Weights of a small transformer language model.
Size: 16 layers, width 256, 2 heads of 128, MLP 512 GELU, vocabulary 32768, 16.8M parameters.
Each number is 128 + 32 x the weight over its row's rms, rounded and kept within 0 to 255. Layers, rows and columns count from 0. The size above them is the row's rms in percent of the matrix's.

# layer 4 MLP down (transposed), 512x256, rms 0.0488, rows 393-419, columns 0-127
size [ 93  96  95 121  93  91 104 109 100  97  88 103  96  94 104  98  91  90 100  96 104  97 119  99  94  99 101]
[[206 110 123 101 170 139 163 112 121  43 170 131 178 125 137 130 143 204 103 213  87  84 118 122 172 141 120 164 126 113  97 135 110 130 169 150 121 148 122 170 131 100 142 107  88 156  97 134 188 173 126  89 173 108 190 113 150 162 136 164 166  91 104  91 139 167  97 100 141 104 138  91 152  94 120 151 108  77 172 130  61 108 157 142 141 134 137 118 111  95  48 101 103 102 141 147 120 125 115 121  90 138 118 119 145  98 165 101 104 142  72 111 172 112 107 120 127  72 113 119  99 138 139 123 131  86  61 151]
 [116  59 135  74 154 129 134 103 140  84 105 186 230 109 105 138 133 131 136 124 149 128 181 138  77  79 197 106 155 104 123 149 120 127  79 151 174  86 138 156 162 105 111 150 125 124 103 114 130 120  98 154  91 124  98 136 146 115 163 148  92 142 186 131 146 177 155 147 110 138 158  99 138 127  66  89 122 107 134 171 138 158 141 148 194 124 148 121 137 101 135 115 152 109 145  99 137 148 150 174 113  92 144  90 151  60 137 159 166 106 198 142 169  89  66  96 109  59 123 140 182 117  87 144 109  92 147  48]
 [134 154 114 196 130 182 158 145 111 179  73 124 140 120 122  95  84  95 121 147 204 218 125 126 112 174 141 153 113 122 103  77  89 111 152 106  93 127 103 171 135 106 129 164 113 126 131 109  82 123 118 132 163 156 165 140  82 145 101 109  65 147 110 164 164  89 125 120 117 133 129  94 112  97 137 105 107 138 148 161 150 132 192 175 106 112  84 156 128 106 170 132 140  96 107 126 127 145 117 143  91 129 125 153 132 139 127 211 180 177 164  94  88 172 169 179  94 159 192  65  81 170 116 144 126  97  81 116]
 [176 115 138 175 112 167 113 115 174 126 161  89 154 108  95 149 141  79 117 105  55 112 147 122 136 119 131  96 164 176 129 142  90 112 114 118 162 124 141 171 113 120 118 110 131 137 138 130  48  96 149 137 138 143  58  70 133  90 143  95 171 105 112 114 151 104  89 103 105 119 163  39 155 162  90 127 187 138 118 144 140 120 144 141 155 114 123  85 135 110 161 161 131 148 121  73 151 114  95 166 116 148 178 184 133 138  90 171 131 161 137 113 148 146 109  60 131  82 161 140 143 138 158 139 129 141 134 160]
 [129 118 111  20 118 149  83 151 129 166 151 104  85 189  96 208 122 213 154 140 139 104 131 153 140 112 134 110 170 114  68 116 111 105 101 132 105 112  85 139 148  86 163 112 103 131 103 173 107 194 157 127 121 124 161 160 128 131 180 132 142 124 117 118 102 123  90  71 154 130 111 169 102 172  88 140  96 155 130 133 124  93 104 121 100 180 112 155 133 136  59 138 113 111 131 123 178 143 119 180 115  97 132 138 136 121 144  79 120 140 191  81  94 122 135 115 133 126 104 129 137 165 126 105 126 120 141 165]
 [136 133  71 159 190 118 179 125 143 154 129 185 128 128 121 101 147  69 135 146 173 146 132  88  81 107 104 192 115 136  79 148 207 163 163 148 154 103 132 101 118 161  95 126 215 109 100 129 155  95 106  77 115  74 141 105 106 154 151 138 180 147  78 129 137  91 149 145 196 155 157 145 156  68 122  94  85 167 129 158 189  80 115 119 132  82  87 128 113 177 121 132 175 103 140  84  65 115 131 109 122 132 130 174 118 147 121 170 128 119  92 154 153 120  76 120 159  69 150 150 121 125  98 106 118  99 119 181]
 [115 148  54 117 183 156 126 188 165 103 164 115  89 120 107  66 125 142 123 146 126 125 128 100 174 161  94  93 209 164 117  76 118 107 139 135 128 102  84 123 117  93 100  87 115 132 146 125 106 102 120  83 109 176 119 136 126 145 101 115  85 138  91  59 100 133 100 193  97 105 100 112 141  94 139 153 143 158  72 182 146 115 134 166 116 181 166 145 121 139 154 132 115 187 118 114 135 127 128 149 120 125  94  90 160 119 122  81  99 178 163 124  77  96 165  74  82 176 108 124 131 109 170 145  85  78 118 111]
 [ 88 155 130 127 143 164 158 172 141 100 139 176 187 114  88 119 169  89 102  96 164 175  92 176 118 159 193 119 155 128  80 138 137 111 163 155 111 146  73 136  98 165 121  84  92 111  92 170  71  83 136 132 144 146  87  73  57 124 112 121 113  93 172 121 106 133 130 153 164 120 115 190 170 105 128  95 156 171 111 111 109 146 185  74 180 106  87 159 199 171 111 104 156 152 173 115  71 162 174  95 133  91 124 126 113  91 138 111 138 164 160 126 144  91 161  98 154 146 123 131 101  80 166 138 141  48 113 154]
 [ 96 168 112 156 167 177 187 160 103 135 127 138 121 162 132 105 128 153 161 137 105 155 125 117 113 158  53  92 170  86 155 117 118  88 129 148 131  82 106 112  75 190  87 101  94 132 129 134 147 114  87 128 121  99 159 124 140 107 131 160 128 118 100 114 115 151 167 177 185 133 125 112 108 155  98 107 105  76 164 126 137 138 112 146 131 130 129 141 124  66 159 154 152 128 119 118 132 122 111 140 137 103 149 129 107 113 151 128 145  73 152 162 139 169 172  97 119 174 140 158 198 121 102 122 125  96 115 152]
 [ 83 133 154 115 130 136 145  62  81 124 160 104 159 189 193 147 110 160 113  81 180 121 125 126  73 132  58  93 131 104 140 103 154 101 165 149 108  90 151 146 149 180 143 144  90 198 178 105 140 146 141 104  74  89 222 148 154 130 168 110 149 146 167 156  88 120 146 108 106 130 111 141 115 131 194 100  46 189 124 133 142 134 123 145 118 141 155 180 194 109 127 127 119 132 150 116  92 114 141 141 144 162 155 172 139 124 164 118 119 100 148 138 157 119 103 136 106 101 159 178 149 139 129 129  85 146 146 146]
 [175 137 189 119 125  58 125  81 128 124 153 183 146 132 174 148 135 152 177 117 160 146 126  97 133 142 186 129 134 128 141 113 125 151 129 185  99 146 120 140  78 115 133  77 118  65 153 126 102 102  91  61 185 108 100 118 152  89 128 210 145 111 153 145 137 187 100 171 143 113 108 124 173 173  93 129 116 120 162 130  22 137 175 155 191 169 105  76 157  95 108 115 129 138 170 106 131 157 128 124 156 121 146 100 151 164 115 128 112  60 138 148 171 157 101 140 152 152  90  81 112  69 110 129  73  78 150 215]
 [116 125 133  86 166 122 118  93 159 165 170 195 132 167  63 121 155 170  94 144  75 123 128  86 156 145  82 113 124  72  52 109 175 135 186 113 147 172 137 101 121  98 122 147  60 134 120 126 110 104  71  95 127 141 147  96 141 170 118 179 181 110 176 116 112 139 143 156 144 144 101  82 117  91 122 139 170 152  91 173 116 135 102 112 117 109 149 124 160 131 176 153  82 138 141 147 156 106 128 134 109 176 198 121 111 132 175 106 185 121  76  81 183 158 101 133 127 144 149 152 110 150  96 167 123  76 154 143]
 [143 109 116 107 103 152 129 179  94 138 123 114 125 145 199  92 192 195 140 113 123 141 156  98  83  91 105 116 222 117 161 161  85  90 109 124 110 117  81 101 146 134 100  67 219 126 156 133  99  53 102  79 182 153 142 110 112  99 161  97 155 154 143 129 126 105 108 162 114 155 149 130 131 125  87 100 100  87 102 207 114 150 138  94 132  58 149  82 162 169  92 175 154 151  65  91 169 123 134  91 172 166 107 151 180 113 131 138 149 102 165 118 102 153 170 102 127 146 161 131 136 120  78 110 156 105  57 125]
 [141 152  84  88  88 127 159 155 121 107  71 128  94 149  96 105 151 112 129 148 102 146 123 108  97 130 153 159  90  94 152 157  90 154 136  99 142 149 172 124 115 110 108 113 235 137 121 137 146 153 138 159 132 140 135 149 150 196  42 150  82 123  72 182  58 166 142 126 159 140 166 117  91 172 147 169  98 185 134 183 102 128 140 127 125 129 130 106 170 128 214  79 143 106 185 147 170 102  90 120 139 145 171 112 168 152 169  75 100 170 107 149 120 184 115 158 115 136 106  43 154 156 145 125 170 145  94 110]
 [188 156 143 109 188 159 117 171  62 123  99 110 143  72 136 114 130 129 109  96 149  88 150 114 123 171 163 134  89 138 135 169 150 134 100  98 151 188 121  92 109 132  56 119 126 110 141 147  79 166  85 145  79 148 175  86  96 136 180 109 101 165 149 159 144  78 114 117 138 105 191 118  92 114  48 148 104  85  91 132 160 131 135  65 122 107 127 158 148 156  97  97 140 155 116 136 129 117 131 129 104  58 159 121 139 113 185 119 178  90 115 169  69 104 146  98 135  86 179 142 182 159  89 122  99 145 144 107]
 [116 137 133 125  85  98 105 127 113 147 179 149 177 185 243  55 145 120 167 183 118 114 159 119  85  99 157 119 147  57 125  92 122 151 149 163 186 112 149 129 215  96 132  77 106 177 118 124 171 140 156 158  94  67 164 117 148 146 127 176 114 138 121 106 167 155 140 118 122 138 204  65 125 110 114 173  65 101 143 126  84 112  87 113 143 137 122 101  90 120 104  67 121 132 150  71 146 142 153 142 180  98 126 168 128  83 101 128  73 129 114 150  98 181 182  77 143 146  79 126 118 174  66 123 129 135 137  75]
 [ 88  97 160  82 109 118 130 150  85 148  58 127 186 160  99 122 113 168 161 139  95 146  86 107 142 117 138 165 161  81 117 131  81 104 138 181 134 107 110 107 129 105 142 173  94 136 120  80 216 156 128 144  93 149 165 156 151 125 150 149 137 146  95 143 176  93 229 195 141  84 121 138 128 111 112  95 115  98 168 106 103 118 198 159 140 110 143 134 109 105 139 119  72 119 158 125 196 155 189 141 194  89 144 184 103 127 127 137 142  65 166 166 139 164  87 101 150 150 132 113 153 145 117 155 124 123 167 106]
 [127 149 136  91 121 153  79 118 159 109 150 133  88 122 105 161 115 102  75 124 151 133 136 148 160 217 158  46 122 101  59 135 121 169 142 106  90 120 154 114 133 133 130 184 156 172 174 144  89 134 148  96  94  84 142 136 137 173 147  54 122 133 147  82 160  62  64  91 135 119 141  88 109 101 123  83 115 112 162 121 119 165 116 120  62 146 169 137  79 104 141 199 126 132 105 125 106 131 126 132  88 108  96 105 164 118 111 180 112 152 132 121 140 101 119 130 142 122 117 140 137 152 136 161  62 147 173 100]
 [135 113  64 204 127 130 172 110 129 110 172 140  96 119 139 137 136  85  92 178 115 160 172  96 107 116 133 181 135 126  61 112 159 135 107  78 146 162 172  89 168 141 168 142 113 127 165 131  94 149  96 163 169 146 162  74 154 146 175 106 186  88 144 142 169  95  87  99 176 137 169 111 132 126 102 137 186 151 149 104 135 197 127  79  83  89 207  66 187 161 129 110 130  84 159 173 124 117 123  81 190 172  71 118 156 174 113  58 179 142 102 144 119 130  99 109 127 115 158 183 106 122  79 138 127 172  91 142]
 [168  56  94 165  93 151  87 115 103 132 119 174 120 106  84 103 125  71 109 157 154 111 150 158 161 147 152 152 150 132 167 107 121 142 143 106 132  90 129 145  98 160 162 166  78 132 120 172 125 119 127 127 129 109 179 125 122 107 118 209  95 114 123 153 107  83  38 100 140 106  87 195 122 142  87 121 116 143  88 167  56 114  72 153  85  93  93 135 115 103 167 126  98 158 174 153 117 130 111 133 159 127  98 107 161 119 215  43 117 112 160  94 133 124 133  87 192 139 115 156 124 148 134 139 119 136 135 116]
 [114 111 115 134 169 166 110  79 133 175 116 169  71 165 160 134 173 107 208 173 142 152 167  38 141 129 158  93 103 129 150 108 150  61  89  76 157 112 161 104 128 168 101 187 113 117 164 158 122 153  94 135 142  94 136  84 201 113 153  90 136 122 133 125 138 111 118 174 150 131 134 120  71 148 111 115 181 150 134 140 178  91 150 161  83  90 128 133  94 146 119  99 107  88 106 116 184 141 138 120 105 103 197 102 137  91 128 149 142 183 132 147 104 135  95  94 121  48 115  83  98  95  97  90  35 127 151 220]
 [180  65 129 127 132 115 103 132 139 227 144  99 136 159 166 123 105 121 161 140 138 108  76 103 196 159 116 111 113  97 143 133 140 153 132 109 119 210 161 178 100 172  34 141  54 120 112 130 119 101 111 165  90 126 188  62 164 142 128 150  77 127 116 143  93 118 165 153 142  65 123 102  88 159 160 161 119 126 130 103 124 136 145 141 104 122 143 132 160 120 121 108 138  91 154 118 144 174 156 217 157 161 161 129 128 189 133 188 112 134  96 151 133 130 105 155 155 124 191  53 142 157 103 111 110  55  97 109]
 [ 79 157 156 144 163 137 115 163  83 119 164 131 116 152 112 131 155 109 165 130 170 130 124 148 102 165 104  91 154 166 141 148 143 131  84  87 216  68  74 172  69 151 130 131  93 155  95 196 144 106 130 126 170 146 135 150  93 137  95 149 187 156 128 104 141 145 104 109  90 144 100 164 150 133 133 112 122 142  97 116 136 102  94 114  90  86 147 164 154 138 117 124 169 119 160 145 113 126 142  75  82 135 105 116 123 125 150 126 152 109  66 120  92 111  67  53 134 175 175  87 121  98  52  62 126 160 132 131]
 [202  86  77 149 154 103 158 123 168 160 118  92 152 100 220 108 171 177 122 130 160 120 148 130 143  82 130 138 103 121  61 178 125 125 130 119 231 127 147 148  96 157 108 145 144 128 122 130 120 144 115  48  91 145 159 125 133  84 102 157 137 111 133 117 166  98 103 105 145 140 126 182 153 113 101 198 134 159 133 120  86 104 202 128 132 145 194  65  93 124  90 106 120 155 105 151 148  96 149 131  99 158 166 113 115 125 155  98 175  98 123 147 124 131 141  96 176 165 139 129  84 137 120 103 113  98 135 120]
 [138 215 160 153 137 163 103 142 105 129 116 144  65 114 144 122 122 107 172 149 171  80 188 109 107 131 176  64 127 125 210 113 153 105 106  57  93 143 184  86 111 136 140 100 143 132 119 129 180 116 143 101  93 174 174 145  79  97 133 100 117  73 143 164 141  63 129  95 164 137 145  89 168 127 111 121 142 119 135 131 108 133  78 151 139  80 122  78 172 179 177 116 145 119 148 144 165 148  90 161 110 103 172 125  88 123  66 117  83 104  84 114 166 143 151  83 177 121 168 165  99 110  96 127 116  98  94  77]
 [132  77 104 170 121 178 142 139 135 129 182 146 142  88 141 125 135 130 132 116 127  43 172 139 133 159 147  91 111 119 171 107 187 132 141 132 146  70 142 168 132  92  70 117 118 109 115  92 108 150 110 122 118  82 114 138  61  20 110 134 115 129 187 145 156  92 112 121 117 163 154 113 113 149  99 164 136 159 120 121 200 113 125 104 138 129 137  89 125 107 108  68 197 128 109 119 122 119 122 150 103 108  86 149 108 140 131 119 107 121 158 191 170 151 209 163 151 197 156  93 173 166 143 155  88 103  91 129]
 [117 134 123 144 153 117 153 187 114 120 196 161  75  76 162 157  98 161  75 137 135 164 149 108 129 142 121 115 112 150  66 130  83 132 130  90 106 110  95 143 167 161  60 157 131 201 145 168 118 179 127 187 118 157 103 152 112 127 112 210 149  97 106  80 155  92 126  90 129 101 118 136 155 112  98 146 167  61 147 152 100 120 164 138 108 138 185 141 132 115  98 143 134 142 120  70  90 146 134 139 160 169 130 125 136 149  84 152 193 130 167 120  99  73 219  95 152 111 168 158  83  86 112 130  97  61 134 133]]
# layer 4 MLP up, 512x256, rms 0.0731, rows 394-420, columns 0-127
size [ 98  96 118  89  93  99 110  91  97  93  85  93  87 104 106  95  97 100  93  96  98 112 100  89 101 102  93]
[[138 172  92  59 156 168 106 168 103 110 147  56 133 112 126 141 123 112 193 126 147 108  89 177 130 147 139 126 138 147 107 119 105 180 145 126 104 133 148  79 117 171 154 135 103 177 118 163 115 197  90 115 165 198 108 107 188 131 131 150 124 132 112 109 136  65 118 122 121 110 141 106 139  96 139 198 140  78 161 123 109 135 189 148  99  80 141 146 124 130 123 136 136  49 167 112 150 116 106  91  96 113 135 120 120 175  84 108 110 175  97 187 153 124 105 176 151 145 186 105  72 159 131 152 122 124 139  96]
 [119 146 144 137 123  78 167  84 110 165 147  89 142 109 123 178 152 177 127 133 168 123 142 139  89 114 115  66  60 150 166 118 146  87  88 107  71 103 127 149 146 115 126  56 203 131 132 157 104 127 134 147 136 137 179 101 156 144 138 144 173 134 146 121 167 141 123 113 104  90 202  99 134  98 131 153 147 140 157  78 192  67 120  90  98 126 121 100  53 142  68 182 130 163 125 171 118 165 126 124 195  96 154  71 132 163  97 119 155  69 110 151 144 101 101 133 104  69 148 171 151  94 108 104 117 158 118 178]
 [150 164 159  75 191 151 126 119 143 152 133 145 107 104 130 174 150 160  86 126 128 100 109 106 126 154 124  91 138 171 103 132 125 150  91 143 103 124 153 105 127 156  91  56 143 121 135 172  92 127 116  50 131 120 106  96 132 141 150 186 121 152 106 159 133 125 105  91 117 131 107 100 158 110 115 138 146 103 126 165  39 128 149  57 103 116 103 153 162  89  61 191 154 102 119 108 135 133 113 101 144 108 123 109 149 133 118 145 135 174 207 179 140  95 100 169 134 138 107 169 152 106 176  85  87 132 121 168]
 [135 158 169 111 122 128 107 167 142  93 119  90 105  83  89 157  50 144 159 110 111  94 136 134 154 199 131 129 136 118 177 187 156 122 133 103  52 186 172 107 105 127 177 109 205  75  94  60 151 111 123 183  57  86 106  90 122 109  80  85  87 180 156 162  80 177  85 138 113 109 109 121 121  97 173 116 210 137 135 130 145 133  96 100 137 130 131  57 134 132 160  78 148 108 102 111 100 147 131  99 117 151 113 152 153 167 174 167 125 110 139 176 155  74 162 129 127 106  98 107 156 154 177 126 109  96 128  68]
 [114 159 149  94 117 171 119 119 131 115 116 123 131 132 157 176 133 134 116 134 124 168 149 119 154 149  95 150 192 132 223 103 137 114  97 132 113 106 117 174 145 112 176 102  77 124 130 138  99 104 166  88 159 158 122 130 142 167  85 159 172 163 113 113 141 170  76  57 129  55  72 115 121 176 178 205 105 132 140  90 162 161 125  96 135 161 123 129 158 143 144 133 142 157 155  95 194 141 116 136 106 107 113  50 149 101  88 122 127 182 123  55 107 151 122 138 131 124 118 133  88 150  91 111 150 180 113 129]
 [118 179 156 145 139 142 177  92 106 154 145 178 135 133 132 108 120 143 103 100 150 106 163 120 140 106  87  86 113 126 156 128 122  89 127  73 105 145  93  86 173 122 183 107  69  80 184 111 132 130  88 151 121 106 134 118 197 130  77 128 122  94 158 136 146 142 122 149 116 131  70 194 117  41 137 111 130 122 132  76 152 164 104 108 103 134 130 112 145 103 144 154 109 152  56 171 144 148 124  98 101 162 178  84 209 135 150 139 152  77 155  81 143 120 131 119 157 162 127 137 121 146 139 101 115 191 121 141]
 [117 210 132 135 104 158  96 115 150 128 112 104 113 103 127 173 118 107 143  78  81  99 175 131 108 120 102 123 105 101 103 103 138 100  67  84 144 106 139  90 176 125 119 109 109 169 147 117 117  76 123 122 125 150 172  91 139 133 129 115 107  97 112 126 123 128 138 132  95  51 134 113 143 124 188 123 120  97 204 206 169 186 117 130 129 137 128 123 136  90  54 122 117 210 117 178 106 145 185  84 182 145 178 127  78  94 129  90 143 136 106 130  80 121 117  59 116 116 111 168 140 158 130 148 119 124 126 138]
 [153 101  93 150  85 138 119 180 137  87 101 130 156 147 157 101 148 162 137 120 167 102 101 165 100 114 100 144  79 123 122 142 172  55 133  85 123 139  89 112 161 123 140 179 110  70  89 139 110 169 116 137  85 166 147 139  76 137 178 104 142 127 138 129 138  81 129  74 121 152  56 169 158  92 112  95 119 148 154 116 119 155 144 101 152 113 126  92 192  89  80 102 131  86 107  86 182 121 124  81 183 102  57 117 150  29 109 114 128 162 115 119 149 170 126 163 140 107 104 121  75 147  97 113 165 178 140 136]
 [177 141 106 235 147 129 132  77  94 135  75  96  77 142 115  66 129  90 154 141  98 142 159 167 192 100 159 124 110  80  68  76 137 154  89 137 180 135  65 196 145 147 165 146 134 132 159 141 101 143 142 139 151  95 155 116 142 143 136 145 115  82 128 146 130 106  81 143 102  49 134 160 197 170  72 137 119 140 166 166  98 155 146 145 148 109 147 147 113  94 148 134  80 114 141 123 134 133  86 144 122 130 151 131 154 156 115 124 140 112 119 117 148 119 123 120 156 109  88 123 134 152  63 132 125 158  69 157]
 [150 156 105 143 133 163 129 117 140 150 155  78 164 132  88 195 105 161 120 130 141 156 118 161  76 135  50 114 111 130 139 137 194 121  97 104 123 146 172 177 132  63 108 156 114 146  91 148 167 137 124 153 122 136  89 146 119 147  95  64 101 128 155 140 177 138 145 146  96 132 126 137  63 109 120 120  70 113 169 175 151 139  95  73 145 116 176 156 144 138  88 136 124 123 143 107 155  76 113  64 109 160 128  86  93 148 141  98 183 182 120  76 106 123  80 136 133 123 130 197 155 188 140 145 143 135 125 131]
 [137 143 149 130 117  71 154  98 131  89  94 100 118 129 168 100 100 129 173  77 175 115  97 127  72 152 177  99 191  69 160 170 126 110 127  81 169  91 129 142 164 154 182 132 112 108 142 117 109 149 142 146 194 132 151 123  78 125 138 116  87 121 143 150 148 144  58 128 134 115 103  91 161 166 127 142 148 147 187 114 119 145 113 126 206 120  83  95 121 114 149  70 152 119 178 162 120 162 121  98 156 110  52 154  88 109 106 144  99 157 165 129  71  37 132 118 187 130 134 112 159 101 142 120  87 112 114 163]
 [138 121 187 132 111  98  32 128 185 159 148  94  93  93 143  71 112  80 148 139 138  83 180 150 160 128 106 154 139 127 112 194 153 139 132 134 108 147 175 152 122  96 147 128 151 105 129  75 170 129 114 136 151 185 101 143 175 126 130  50 123 119 128 194  35 128 115 153 110 164 119 137 109 115 155 144  67 126 150 123 118 143  86 139  64 134 160  87 128 138 136 166 116 131 151 142 170  74 127  90 123 114 155 119 136 109 125 162 118  97 138  96 123 156 132 121 121 131 140 151 118  93  81 133  96 113 124  64]
 [116 132 159 145 145 130  78  92  77 151 133 155 151  85  93 146  93 153 116 126 153  93 130 109 163 147 140 118 187 128  80 142 122  86  62 145  91  79 173 138  75 148 194  76 136 119 162 102 107  73 113 157 149 135 142  73 168 140 104 140 152 127 157 145 144 140 132 126 132 181 137 131 111 132  60  93 176 114 134  95 171 129 122  96 145 158 130 106  67 115  97 170 132  79 103  79  64 139 120 134 129 169 148 138 108 122 179 125 114 141  61  91  97 124 164 134 117 134 152 186 138  83 118 147  95 102  88 143]
 [155  98  85 173  86 146 186 123 138  60  98 127 104  74 176 133 110 103 140  90  58  89 141 116 142 129 170  79 106 192 128 156 209 154 165  97 151 101 130  96 128 169  90 113 166 125 147 203 134 140 116 128 146 158  95 104  86 117  91 104  89 134 100 171 104 131  81 132 161 123 187 120 158 145 151 168 142  51 159 156  91 143 132 106 159 172  83 100 144  85 121  94 221 158 141 153 154 127 108 131 121 141 161 109 153 136 121  73  96 161 150 114 127 135 130 172 117 111 112 141  65 112 145  81  91  88 127 150]
 [172  97 184  26  95 102 173 102 120  93 167 135 114 111  93 152 176 137 124  91 172  73  45 110 131 158 177 162 128 116 129 137 102  92 115 135 153  65 105 148 137 106 160 103 117 125  93 116 128 109 115 152 197 133 136 144  80 126  81 123  80 136 144 161 113 163 134  94 118  72 133 127 134 124 124 123 149 195 126 128 155 144  90 143  86 194 153 127 148 118 164 110 122 126 122 141 150 102 144 155 143 145 132 112 130 155 134 120 177 160 103  95 123 144  79 104  53 146  50 141  83 113 124 171 115 115 121 125]
 [ 94 132 113 121 131 135 171  97 146 109 158  89 124 119  95 113 132 126 105 112 103 121 166 137  93 158 182 183 189 144 134  83 140 163  53 157 114 133 172 142 122 101 205  97 140 168 153 131 160 129 107 150  92 172  52 190  78 124 152  96 135  80 130 134  59 156 126 140 194 137 156 137 152 153 153 125 143 163 155 108 161 133  60 109 126  94  97 136 124 136 145 133 139 185 109 135 107  78 139  91 128 123 123 144 101 130 117 169 161 183 115 117 141 116 155 170 152 159 102 174 108  52 114 151 152 134 138 109]
 [153 106 155 185 186  81 168 119 136 193  64  99  89 164 184 132  79 192 145 175 147 102 114  97  90 132 101 150 136 128 186 118 106  67  98 115 115 176  90  79  51 104 141  95 164 131 133  65 161 149 176  47 123 116 179 148 123 120 116 116  92 151  89 142  76 154 144 128 161 155 150 181 138 103 142 216 160 169 105 114 142 101 145 111 141 144  87 116 193 111 143  66 151 131 155 145 154 112 165 143 196 158 142 192 124 104 155 127 102 152 127 109 114 109 156 125 146 125 121 139 210 115  95 120 118 112 195 134]
 [195 136  80 139 148 127 161 144 158 102  58 155  99 139 157 119 162 107 135  50 122  81 145  59 120 121 123  97 126 159 118 165 152 165 110 156 168  81 118 199 168 143 141  71 122 161  90 143 128  81 127 130  86 157 133 143 153  77 114 103 142 142 117 142 140  74  89 122  37 149  82 159 178  61 163 124 152 154 103  96 150 123  69  69 159 133 144 110 196 123 151 105 165 134 169 109  56  57  75 111 150 131 139  66 148 127 164 112 112 174 142 120 121 141 161 139 105 114 116 112 186 161 132 219 138 132 158 124]
 [157  94 111 122 200 185 111 163 128 143 122 135  76 112 124 192 146  71 111  97 147 134 157 106 121 103 162 128  80  90 140 125 111 147  96 152 138 172 141  94 118 171 149 127 144 117 105 138 130 182 164 127 143 171 147 106 150 201 105 106 187 136 120  95 155  90 102 187 121 119 139 100 138 172  87  98 148 114 122 147 115 156 102 100  81 143 112 136 170 155 115 143 150 122 164 108 188 199 186 103 104 165  88 128 171 160 139 105 161 103  99 120 196 132 141  99 137 161 121 106 150 172  93 124 127 118 126 138]
 [ 81  92  86 101  58 122 138 131 156  58 188 164 142  72 104 143 144 170 143 102 153  79 109 102 117 136 158 118  92 165 139 137 214 109 144 163  99  93 118 143 114 121 155 116 122 123 153  94 157 106 184  90 128 113 164 125 134  81  75 108 101 193 167 129 127 113 124 154 135 136 119 151 151 173 123  70  98 144 119 142  85 142 103  95 112 134 118 177 189 143 142 127 141 135  82 101 145 151 174 104 130 172  95 156 116 113 157 111  99 109 128 111 130  98 164  83 111 110 136 105  97 213 112 106 109 140 149 133]
 [109 140  82 111 101  83 151 128  93 105 137 136 143 141 145 139 117 119 160 125  97 100 142 120 128 131 120 200 177 159 193 152  72 110  79  91  80 115 154 140 232 102 195 121 148 122 136  93 120 127 121 109 182 190  99 107 135 118 127 102 143  52 101 107 123 143 165 122  83 159 109 102 242 133  59 129 150 117 123 180 107 120 122 147  69 176 111 106  86  91 110  97  63 139 101 161  74  75 136  93 104 106 144 106 142 124 120 154 115 119 153 164  94 108 101 101 184 164 138 116 176  88 138 106  97 180 159 104]
 [146 120  40 162  71 115 146  71 116  70  76 114 107  97 131 132  81 113 123 119 130  88 145 128 156 127 133  94  90  97 205 139 100 140 139 123  87 186 151 124 121 101 178 127 189 139 122  94 124 146 122  96  64 122  92  97 158 177 125 137 160 139 155 123  85 149 151 188 128  93 142 166 156 122 170 167 150 112 129 155 106 144 167 151 152 146  98 144 146 113 123 117  66  78 136 100 139 130  95 167 179 136 135 158 128 185 123 173 139 157 135 135 157 119 157 207 172 112  96 126 150 129  91 127 123 128 136 174]
 [ 99 105 124 112  51 144 164 111 117 126  92 155  75 166  64  89 130 149 112 112 189 103  90  98 166 145  98 165 172 153  87 156 157 152 116 135  84 143 112 143 138  74  87 165 130 173  99 140 103 154 138 152  83 135 100 117 141 153 170  84 107  79 130 144 148  78  78 160 181 100 124 175 144 111  64 174  71 108 163 154 138 175 146 124 123 128 178 141 109  90 159 198 109 195 151 128 106 123 147 131 141 126 137  94 107 123 127 139  98 179 140 175  74 117 129  99 162  95 166 111 159 124 126 126 106 176 108  97]
 [132 111 125 160 103  89 142 148 148  98  95 162  61 185 134 140  67 175  93 117 115 167 156  93  61 159 117 190 145 123  75 136 116 107 120 139 111 140 104 137 193  88 150 114 132  96 144 132  56 110 136 120 129  99 165 140 113 124 127 152 141 131 107 130 118 196  82 141 145 173 119 167  74 189 129  64 143 106 147 120 139 199 123 110 146  50 112 213 112 131 160 121 149 151  79 123 121  92  77  75 104 145 176  75 157 172 222 164 138 139 151 143  82  95 124 158  86 172 131 129 115 144 139 131 114 169  76 136]
 [ 74 143 119 129 104  67 127 128 103 110 141 148 205 178 115 164  92  99  95 133 123  98  78 120 143 110 109  77 152 179 120 196 149 180  60  86  80 173 180 164 151 102 124 140 125  98  94 126 191 141 101 116 105  98 133 170 173 104  58 111  66 167 108 173 140  73 119 120 101 122 128 165  91  67 146 140 121 104 181 124 157 138 115 102 129 149 109 110 119 136 125  92 144 133  78 120 125 117 212 145  95  84 155 104  85 151  90 160 121  78 132 114 172 130 156 122 129 134 111 178 168 140 139 164 197 105  94 122]
 [ 94 103 139 155  97 169 170  85 116 108  50 116 133 114  80 127 163 106 153 139 142 123 165 104 125 165 123 101 122 187 179 103 134 173 139 124 110  74 120 103  88 115 167 128 144 134 164 145 125 136 140 118 155 127 147 152  85 143  94 187 120 100 178 169  52 137 151 136 164  87 101 174 153  90 132 172 103 149 172 147  70 127 125 146  97  98 116 140 156 164 150 100 140 110 145 143 112 140 165  84  90 173 183 101 125 105 137 113 137 133  78  75 134 108 140 169 132 145 131 160 153 147 130 175 144 106 142 127]
 [105 147 142 149 120  84  61 131  90 113 137 123 146 131 155 132  99 184 116 118 113  84 118 118 184 159 154  72 120  92 139 128 110 123 104 126  64 148 110 140 115 116 128 126  64 140 128 117 138 140 101 135 132 157 185 202 167 154 102 115  92 102 139  80 125 140 181 108 133  97 155  79 137 133 155 130 132 131 110 113 173 118 147 122 112 129 126 171 100 122 133 141  92 187 156 149  94 132 116 101 103 121 115  78 179 172 131 172 163 179 158  70 149  94 149 162 167 139  66 147 145 136  95 128 139 165 161 130]]